From a checkpoint of a small transformer trained on Wikipedia: biases.
Each number is 500 + 40 x the weight over its row's rms, rounded and kept within 0 to 999. Layers, rows and columns count from 0. Numbers have three digits each. The size before them is the row's rms in percent of the matrix's.

# layer 5 MLP down (transposed), 960x192, rms 0.113, rows 887-908, columns 0-63
078:533511507525494431551476443421502507523527541483489487482426504449469500492485552521470525431489536506493515452567451459511509457583426466568528450521489550483462482482502526467445497510504478
088:499511482466480474421503575475504535505570585505460478451487481451439498475554547451556502508469608491537426442526507515472478479549562460384499482547417541452509509522562614555423581493464529
093:522508444503536529531454538476430533443488550516579456582413520479529503479439503477535488405513543502455515523526511522542468462515478516412491566493449507498494553492500537507474467493499526
074:507502423537435480492555528542533539507553470482519455465489482516461463448486494435505454530514507510446485467450495554582468472430488475479459496455609511508465530445430531449477438485473517
107:521518480485482522456511563507471470442511493508493429545577547507508503471465472558519533562462456513548512493513499468561514506501521532506409511452491445536488560460486504514496494538525569
129:571500501484451531498466550506546499483505455501536559489525536565481516518496507554456519423536497482469574402581518496531515486522551515486555495496480532494469492556518395454544481492411499
113:503540517495427481518540466482456473437454520492561511477475474531435571532488536450474483505517516518477504564512505486496523482575540443501515471520509547425524444506511426530532486481419472
072:507410497429570490466466553447521484461503544503505542507482421462486572459525530501556492526470541503409504412494558536532490501567477440592430568542524468507551489509437506483491464488527471
084:517505515563453539519458475558560526520506549506525507488476423499537510484552536526548534522461548531547534479392535520492541394518563489528471499509497470537478524524450546533485483536492518
113:515508527506566575468440508454451449533466571522496513479477510533547496507496526452467451504514502505488523478313455475448519466448498506449486529485496458478516478453567533559534498456478483
153:469537439538530459525485463546540538445440576549495559478447499511505531559493463558535473495543444521474553536502556508480519516534474511512470486481538535534410480552539502542571505484510503
128:508498474561497402502468504406473517502496518468478453440497523555453506521510537541435476429515548477576483426543469473524492521469417479535483474388461630581493455522476496499483515502455490
086:511507513514556456515468533554493509507448468526491541451432480493483487532539461546522400545473471461536478468533527470471557452503496537519498493412499567476439461454484403509458477518459541
105:466474495475470483496551421553512524478521535467440557514503509521444514382502533431495541603601504450523488514516608471484515480482497474484486523488492479540543452498532507504518405523508492
136:506500509531522510520491465465437457521458492456575491531459466452478511483369564449557546492426507494536495409530569495495526568444557514525480476493507497409520483481478464450535506502489512
091:535517495491514518489475461479472460497523474515527560511455485445543550502525502490487488507449479467472513523508458503486519494488522476544545467527625519545523473484496589505460431464478565
100:477470492527456585531540578557516483516552418455540525539513473482487500490545560516484455519499516482501506491372510515476512438469474582506459426538489515504500486492494528498425472526603574
104:484552516529522476515446551509529433511467522452491477504487358476550477510524511535591472529518557470529511457398522503549459498499498473531515524513539501496520422484486457561478550515505565
106:434530553492490502434583500545492472475480547485539443515486575542593553481590452510469491526365536496503501495512527468527510541561526442556569489500467455516501480532507470487429448499558503
117:481485512510522510498458458490494483455510437504452406544498445513538484513442595496537534478480481501466517526545523542518500500510497435412412501491509464574484525550482518482411532515505533
119:434473559476486496525558500538514479492464437566490486487472494494562495435504573511447507494536511498570557491523463518523507496564458532470484460540590449504512438517521461553490531514447497
096:507518511584484475489489513491455515425504509481482435405527454494442528554503452446513597518547492533472499485448507501436514555531508491497497448506494571479522471495429450461482487501501496
# layer 5 MLP up, 960x192, rms 0.157, rows 888-908, columns 0-63
099:454459469354468427548473528493568493484493502471507526469447508490543470520546468588560504572489493465535469516454582504477509480496501525515429507510510455552493527484520555549543557523544496
096:375512460500481507486557466522524502512467481512511536461433483502467524537516468461544530507515479497429520495482470511513520502515597531474537463480568502470499492443521518488509519484506570
085:449469472435528440499509537472460525448494473543587487442434520434517486425541508521478504503522507482464517493489578490604476535490555491548467503539548456482490528499577540472522516481546524
109:459429524449521505570496494445516531511556444462495550465503489439521568500524486617472544499487521484518499462396513519523495572502531524528504520538508484480490492496567489489494525503602464
110:532438520524448504469472475480500530518475506524597530433567534496418463460594535574423475547542502499478545484453516553494499521473485544548499453544442458484533471505481502457551473488569504
106:474537490448543466526449514481453434476542468559506559479457522516469495460523478551501489502452488473482490463489496545546518531468536504550505478454494518463533438543483602515502527486546505
088:445491431411505460514486558443489485468477483526580497414489492474443526455569526535482542510514472443496516526447535560538469576522581500578450484517502473475484572497501561454544490489502556
091:475422502464534499504476517522470473443522509481507555453468528472553569473557534540473585448443457471464446503543510564495479493528523376498418480443479519434522504571457590473507488492528553
101:469539461529566521499504465463562485428454551485494542507449510517423551467475480467510493502477429467492561510493578506532515524457502432478440478482464512502452528516442513502542467505479476
118:496520463459495501558472463493489546501458441483573447426486464434438498487540574592483531537515447491511495542444494493471516580559541456596412545522483443550481550502503531488510475472520547
119:446472534493493447517538599502470540508483498492567507414481481440481451512555474576457532518541472494511519500397577530489493590513521513523493476503471492509459557506481483436529463487550534
082:513485469468503494495483503527547460443542471501514503532482430461442501479492494483486527531560503488467485486458506462474489577456533450481447486511524511527566440537586499542499501523575536
111:512522493444512517477518497478498456525487384510596542416499489544502537498581532535564523488522536444500511514463499502485497538521492484538505399518456499470434592428513570443516543506521556
127:505432523511573472458496569434563564485413519561521546432494466525420551448492541541441514521466466512520554457437531526515476569470508525518478483449473523488449518544482546447474454472503501
102:501497491454524424544512438434442408479405447504550519460449468482460546506517540493454570460496460488516478501453498419531521611477511490519525469524494482495499490554603473452554423485556516
104:495530480523521519463517531449521489433500415576540508482504478554523539481501610579436515497461467507430559523522513538569489531468526510597478467506470379474486476442528567526518492490560511
108:472458504452521490563517562469519526389525400489515523455527465489513441512564538591508531506550463473467506505431507530507459533498501476576468524545541441558550442476574516470493487505517520
100:528481443496536484533476478455568470489526527505483471492488554485447493491499460508541537566459457485450490575554509497451496550504527409505513465514496493478549491433485547480537476462515514
109:530511397464511513494510507476563556413491437533537511501514451476411554467494500514496495499541465489418566484492518484499448483507512512518458523462542454471485510544495506539465526473502483
122:509443481470508460503445565427488441509506529606502443463450462502472505481478519588476519459517468505475505548491516488606491477519526503589505513478549470523510463543517565500446530446559562
104:481467457503527490504511509393486506505438581485517490481483526489432435408474542492478524478475477518444442487456600503523471510435515468537520579520499532501493461557540445492483486490625490